Part of a small language model's weights: 3 heads of 32, a variant of SOAP for these matrices.
Each number is 500 + 25 x the weight over its row's rms, rounded and kept within 0 to 999. Layers, rows and columns count from 0. Numbers have three digits each. The size before them is the row's rms in percent of the matrix's.

# layer 11 MLP down, 64x256, rms 0.146, rows 11-61, columns 0-127
126:491498482477552486482531523520519484525483493515510498447509533488498500486515503515501482510470444510499497478505514475538482531497530500504484492513523475451488467498481477520526485496516480529497510525483493486475484479497436464509509529489534487474469479510455493524496530483516483538525565504532514463489523485533485530501536486478508491443479517507513524492427466493508523517536
113:513504513514471495524463500461524481468476456488492480493489458503485531478518449534465500462504465502529537480483500493485544523491509525536499542506506488539502518519521489518493478520461506502484489508559521494464473450513515524515470518531529548470501484490507482493502528500449472498469540484491495519515459514433463442499498510494444551483499490474456526496547479452501521499525
100:508479448520520537461476465463492533471497503530558519489500470509490473481495493475495508485498538509483490485500527504524485504522500482523481503501437455490512517507486564457498499502527465511496484506518561560498498477496462506509500468496512513545481487493481513488463510512477509523523485477514520496487445525450507442470480490481517444504519540477564528510496488511480547460475
102:469510475511515531451557503496508497469490507507493539502527503477526528466510489523465550518519508472513504520483513462530511492480527474480464529506474551511527493507499551508513489507496450530491504516512485525482522478495493526521488488493503542514449507480491486537501515547480500498499520516485523530492479519448478521515501488489452512533513526539502518517500530538546502492449
101:502556503499542540526516491493502510512529508469489502514476510560526509467554532497528473487538505468515525509529468481498472496486514435495494466505474495504511537472461503475463437521480514466471520496488516492505492458499491478509514506509477459483487508516472552490454506444492499493515508521453519544479486488519526564495503502496483506504499537492490520477489491485499524496435
094:461441504509483508513493531462503496489538513510476486513519517539505473502503491445527475516506524499463489482498506579538460482444515491483491485502490473528503518529495486452489497515464504538509506477508486526536477494437499487492494496499515449535528500497492561527514508542470514468490536530502513519522513502526512470485503500499492513529488458475549503448488489517438540488513
094:477472486526466496484526490519485512523487493467503475454501467507495435510472507515509514520489493520484497484466531502496528517534473472496506492468522496508497510517545505508542519479526511515526476474516487450476517539492494500481479492506488528494542527460474474548531452479553457509497495500516478490475518521520533512525528521510555449539501475533521478501499502531532461499507
107:499478516490538509496512495482466502474477504462486481499508537546508459458470501481462440499518465553479464469533460459483490510537511510508505510480482463518551485516509485510511506499521503505516482474508500540533443531453515491527469483573469462520498489490513510477482492497528464510477491499539485477522483466543574488533480506469504474520465437458469464493477513482512504523518
120:505478530456558497472502492471476471459515523512530505524491509483474497451537497510530462506473469514514519486550447538491514521423459499504542483479482499489493489470481444481493507502528527492518523489480500498469499487480449527477511531445515438465465516469523508497525466523473459554516462479532496461471493496526484540493499522511524490503517472496494482474543485511475482533474
100:496445503474510490488531523475501459516463494539487485493489477527510473479508501472555530557523507491503486502490490473473528507555499489493463504486534481516489506548493472462514484485467505500490495550487499498444491489460534505502489531499465530477460527487475475528523533534512477508560478488472486461497528516468495444501545496443497492514514493537586452505490458553460490481507
100:491501502492516512539534516511531507547515517508543496514478479463506507495488500475535522505479510488519511488496481497545484538514498508509512507477476541461493534450501547525499510502479503497478507504480494514525486475524499488529489578524498513471509515528489503515474478489483514497502471533480530514513488510489488532495498467486473521486547510474484501514506480506540469463526
096:494478491477536489511514533474490502501545508495481505515515495547485543526510506488490516525562486563479451473564493500481490494518486498440494456527497518510502544543429507480489516498485523508547523552527540478559490496466527520478552521514465478517494535484510491505467477511510483489487507493462531467516484491483522487493486555502492469485486493504494469516439473496502456506493
102:524492492459555490461464496490504490538522471513492527523497526504457540503467505485517490517502495488479502542514455515525489517512492525465526528515497492484497494477508511502472536518496513489478525466480493508499510539506489502526496488502484515462489502488497493532510524476521511556514508484536523480452538521543493521563482535501475498464494532474514480529490548547479430486487
101:521535507502493551524456476502415476519497527464480470490499480549502462522499467515481498479531513509486463506494470502516470495523533516502523495467552462478494492512488456498533498461469502486518492500454485499498534477518480479509484495516483473510462475498509509473528483514486483518480492517517509514479505476509519470471521504491534495495529544503476522529455485537478510510523
104:488481493491492481469504487501501464429485522517508518468510449490503479471501499547481545492527517492470510412509466476520515506506478502509487568488483509543504506477504515518501511538516508494525508488492511503559528487480530499521473468508487541536471507481522561515488494548520472447482514555504550513508512545496472506525532496535496518526530458524501465544491523492477502555473
105:483450489519459489541534466516483561495503474461535493506491518477464523525469521516475494508515513527487483501507504506520488486466548503530573507458484503513555496499545509504491503525556496516496447496476505508524527469475475517497482512526534493474495502490538522483541522482511492496519487527480541512474540486507512484509501490511520463499477469519489501523479480496520492510511
099:490484492480496520517501504530541500502574503531503522468454472523484509484518494500525544479482519520507544471530488496470500515501481460490511509486495478543531521471507512534486473523515528524512486514491513535485511492524486475526536473508493489534489527539531503520517449488475507481485536501505495521518513545526538470469489504486527487511461495509517518483499508508511530507504
101:510484502497500538467561514452501471447501475496437501468520504512523488511513498522483514488493482524423503524526522498486540506488503577510482544452501482498500501511507507520531542488509521527483508476524508535507508498495511502520481477532507514500494524541540518543513462503506475473508486527481493472486504458497502517510494454546494507516522502492477493506488510521536549511513
106:457516541522477481484478529505502420484486488486508488500490493509535495442498487490455513518488477542490468540535507473505534517538442515492476505484508512525529489487555490474493492499522511484503465494501475521491457505468495494491527486523479516543496487491491527483484475494516482517477485514490560504518496497507481468483493506525502517513545506521468477523484494491489437483471
094:462452491457517470510489444474511523492508510504481496541528483489464485496486512473477490473531495501465510514504519537487454518520536514472513570508509449526533490488525532543546544496502482504519511488509484511531482515526526466485502451504483500476492488509517542499515506485480468483460489472477482482535479487508510553500519460525515481489544501517547471501486525554491449496500
105:471487497470495489467484461520478524522513512478470539472470513484559483507464502506473468491495492520459483508465509515537487476488506468494483520503534540525547467529512513508506481501513533528480449500535461482501457509498522477506512521484484460489484496530475524517500487516461449501496514481522486474552515482491500508470500544497439509525561486454528502522470511527506439507527
089:522534493523496475518534501519517472510522531461514508528512509486492496499468493501499460532474488533514501507530481536524473516495468504506477486525523487482424488511559520473543522482495494475565480470478514494477484516486500573483499489502494489481513479494493487482548472532526494466536493487504434503507538527466478473514499555530501516509479515545536494511491535560511484520477
100:511465475554485501549459480538537485471490513534485523492447470508540475529504505484480463515514484471506499470427515529435463485503525502454472469502469558518514528528474466512512457486456469495516482530474506485481520502474526507501514529490506493480530499520475519484468473525514489511481508523516530482478484526493488505518482516528490494500485512499480543477478496478513476494525
097:477486476509511480486495514532524518477483468490507527498481569497513503515507475455479486515478473487486506478487493538512486519524492482517479523463518521515500496437494507541505496517538486501495471478473501528457514480448472456493494488464463498487514533499492562552533476443494512499488514460472498527478498480483453558550459534541464537476521507488469508537523503496488513508529
097:503470491527480523500499502476509497442545537490500525492542490472494466507489510480471477540443506561491533479477483460454506480487497478445473510502491557512491495522524494479528556498506467531491499487459496458504513452524503457507483472502538554511539506461519510529471510499520520500524483457511440487503500484469499527505493495441487509496499542510509449470490511507527512457527
089:554494519504515534550527504507516527516545506452480529481517499467486500530474532509510498475525493444509500504481495482470545553521471526510517514478497501482469501518496485508520531454471533538482474496476492455492487482491539546492547524462463532494505509479524502456475462512546531501511518478445474509509537476507495500506513493483535477488504497506497518497505543554485478505548
096:526513486489470459510502493511519494483521472531481468480506522449540526504498465512467523455521518492456501482462458475521461457495526474523503535481469493499492492512530506513485530498543441511476494498543433525497473510511480504504444460519496506492480528487516523497493473520490502527542520515486502516534467529551475492503522493515491473505531505521516501486566490481492496507542
087:509502532523478469467520501509554444517490497537487493485484544526521515485525499481475503493493465492507478490518488533527526501511521503529463495471535523491496473523497499472507496501515498501440473502502514520543484505459512451470501483528471514535440509515497520483543538524510493487456472521531458507482486540498503490595510465499500539501564478571489499493510497510481485486483
088:484464512502506532488510497513469480484541451487449503442503498506529497531462501487465487527492507460470516515457445481481486512492568531475499513524512462514521478482538500466497535508521441478532495516508510502487469482527525497496482506530512483469463518493530480487519502526507521569449520472471509487551517476512518494510523486457487463466484477533488446531520521524499507450534
101:492489441454487476529503476476431478459482421479509484484495519506486488526528500502485514535522464496471512497534521485521468481488474509482483496461490558550487518488507529501468514480482513519478479539501484504459487499531510478482493524493495464473499472517500542459524519451488510526499502477449464521485503506511450511507473536488487520474485478481485500525511461537475488460484
096:464467571497485485541500488490509527512519502503557522507517456518462517498531527505521493509479520527522507504496501496456479496532456449494481505467527467475472544474485495466513504522509531504543477501543490511501469518518529479510489505457501569498511525498496469503503502465502537508498515543533480489496488522511505531492524492493502511479521498510473511504498514484492511482538
098:518478467494489465473479498525516457471528489507547473506486535536537501483473459431486563490500512518517506468500501553539490500501499498514473473517514500475470495524472544526505527493512485459523516461539534509492486510465470493482527511474485456494469500522491531472525479476495488457524498478468538474457522461485509511513460509508481435488511511505539521514462488538479517496491
097:547473513522547481499488507485478470487525507517501438517498474513477500502470486472493483455459473473503502509512498507532480492535495481569485501522517450515511538510519506497480478571499512495474504495538558515543484473494515492524501553531488550525517484498535482479496468518505488521548482500543471473496538513531524511457506513498455463518549479482510503483480432471491498509528
098:501502506498470494562554516497517528516505486457517484521509479530506556498487478513488469494505501492460500508514501462465558489531474513534516502529515498459429527502515496486542556518486532471512499512472498483496507518512532517468480474487495495470513518493494534507551496498500518474453489502509507532500482505479527476479499512511490470528445476483512436493501495520520513463505
095:489520479505498456540546537455514502545534464544516475480516486487500523520480516471503510494500480489523480470524521480538475528494525506492497521490465477507494494415530561485509497488541524506486504501513508480437512489528492485537494530506535508500487490496500453523513492480529495531512481533498483456507490503495486515496516513487515522534480441521502491504465528500509498505474
109:550495526512479536525462538469472514453508517457479503525454517461473496500492496497466515484473501499498504469490481563474487471506460479467562470483508464517535542501504474514498512434499514542517484489557479519507476477473467496513490493521505528512465531507529482496473527499512471531469491499476505505505566480501488505499489494520483517490524534523481458437510525526485450463527
109:487502524480486509507509527513540497523539496536485527472540545478532469496467517427542479514479461526472442520545480517520489485514490519450522479506485534504481488494476480511452521513510528494480491503518507541498526452503482511497524528521485488466502539506487521506491531518465531494490481497482491471503473500522459525515479489476503509434489483511484534484456504492530492507501
099:491550512499474460516497462467570539510506460521529551500522503535513473475501511498533472494528470496519531484499501481506507519507513472502486508547469487495497506498505492536507488464490473512469500518497467473512529537465466540498518508465497485486447531501484497489536483493465531501533505493545496490488511512521479525490454518459501489521545494555572545494499481521471484481522
098:511506508515510500530496573507483499480519486475510465481481500531520488500463526480530518522486501522496528513489449509487490497489473492558518516491504506479488475495449499529509468481446554511493483467512517465469522485481464496509522494456481503505549454529479515477517473455487498476477458472487485528520545517459485552472483513467524496498541529505479524472465499497522556511550
091:484489545499494538530479528530513460537499537529492487513518513457521503468486516501454560482472488494489493502418492518471499478512468505501495479476485530514545470480539514515486527466485531484494527513480504480514548487514499502468501538446482541482496538465504495495504503517524520491526504497464472473499527479482500523535503502510498528475534502560489495502499489472460490447478
103:523550521506481489481496478531490503483480535447469464531537505486461463501540491485464504521526510490483504526476499522496523490531502496509497500503512487498475509514513509459514545471452506473495524477494482469502528513480493517512506505517532518510491525457521462498463503497531490488538512462500485537525522526500543458489479527512485480518460501526493511448585466501496492498465
098:495473538480476509500510486485537506497459468509517517525471526522481527500476487516517496516466484532503491464526478463520493487508490467527534501479535486467441477479534481488530505495524552462506554482520485476520514505482493518467569471470457452485489477470506518522533506478496516489498506526498502488494519522530482512542473525527473478474469505474503507547536507478480496559526
108:493503453509495468503482512479491466498512460506505526564509481538536506480489461473450542533487531483484497521488494502503491476485504503515488501499525530529516490475491549502474490460540493447495482491514515525502533495550478459513507513502514493499507505502522488477524564488505504489488505537462540521495473524467501455452527522555487493481545474508499511502505504498504473513499
099:534502504491522490514512520485490488483509475521492486439464477490514472481513463455513571500473471494464475474528473470471518471493499483486493518478476496533507514466535540515507455476504507516512530522565543515563493447512489495489517524468486509521461531476459485505491506497468483532486492485475494481515505463487521497501504485461496488483555491547517510467511474507504508497503
093:532507522502519479492520479517492493550465552512494463531539507516555555496476496498548459503496529493531465515523472507500504447519478495500465489460474533485457502505489508486523512439475519505499510467519491489472550494472487494461521523519501519476522479470523509519471523470540531482520490491507491493499525494540483442503522479465502474475489480501460443495523513506508490495513
097:508503486515502462486538557492515477521507514498473520536485514529487494516532504464528472462519469526511470454449534483479471523513489500510537517453520468503486536532534519496479542479469498547468527534498499503447482501502514448446512519497503483455482481526516496516502493473485477482491480476509466493454523487476508492522516495493491468503442537479500500465510472465471516524516
092:448524464468475526477487487462509565489553502495487521490507527499483518526478493483533471496475485523541500515516533493493516521519498512551467502529516546531500497517524521506448508455499505473521505498490489530512476507507549513525520498523485505486503513476493504489512522552508505535474460518475523535463520539526508529499521495471459488543457474440474456525490496508504471505485
090:486539472505500476490505527504474508474498515502520508503476485504533469490538498511526491509554493493478516518476514498512502478519492498486521520512518513500530464486472495504508490503481466520467528493507510524498554510486498500548474521523516547508518511491530456520465532517514511468514509479533513481500513474526528464488482508493467498505530525487525489489477485507526579475489
097:487463513459488498489538479487488510460535490501508483494423474497567526482488489489525453498516496501517487515475494501490538494462492480500522484506460527543513489515502475489476494500517471535509417525524451491491479467461482487471459503520505537540543471512487552499506485472486509491458495474494512520533493473481466495541507517494489498556544460487510467493496532496498479480497
104:473518521542502514545503488497480498487507500496544475485528521527516490524491473493499467521475527552544513492531471519496517504528480531507523541459472475514485519471496482511506506463473546480542492502501547478512533457485507565514539494481486516480489481504519440492511505499514514513450469453473525503503540508496520481524512531495513529524513504521482485495483482485529491534535
094:516476497523522478482491511487501517502527459523531526503438485499500517480505493502487553513434498458511465488489526487558504514559515513513485459536474558500496555454509496472522520473544516508521458555504509499476508458518483479484503500522489474463449493509540545522564519510502514476512495482502499476504511517492454505502497551494509547508509509521488509538559478510460507498476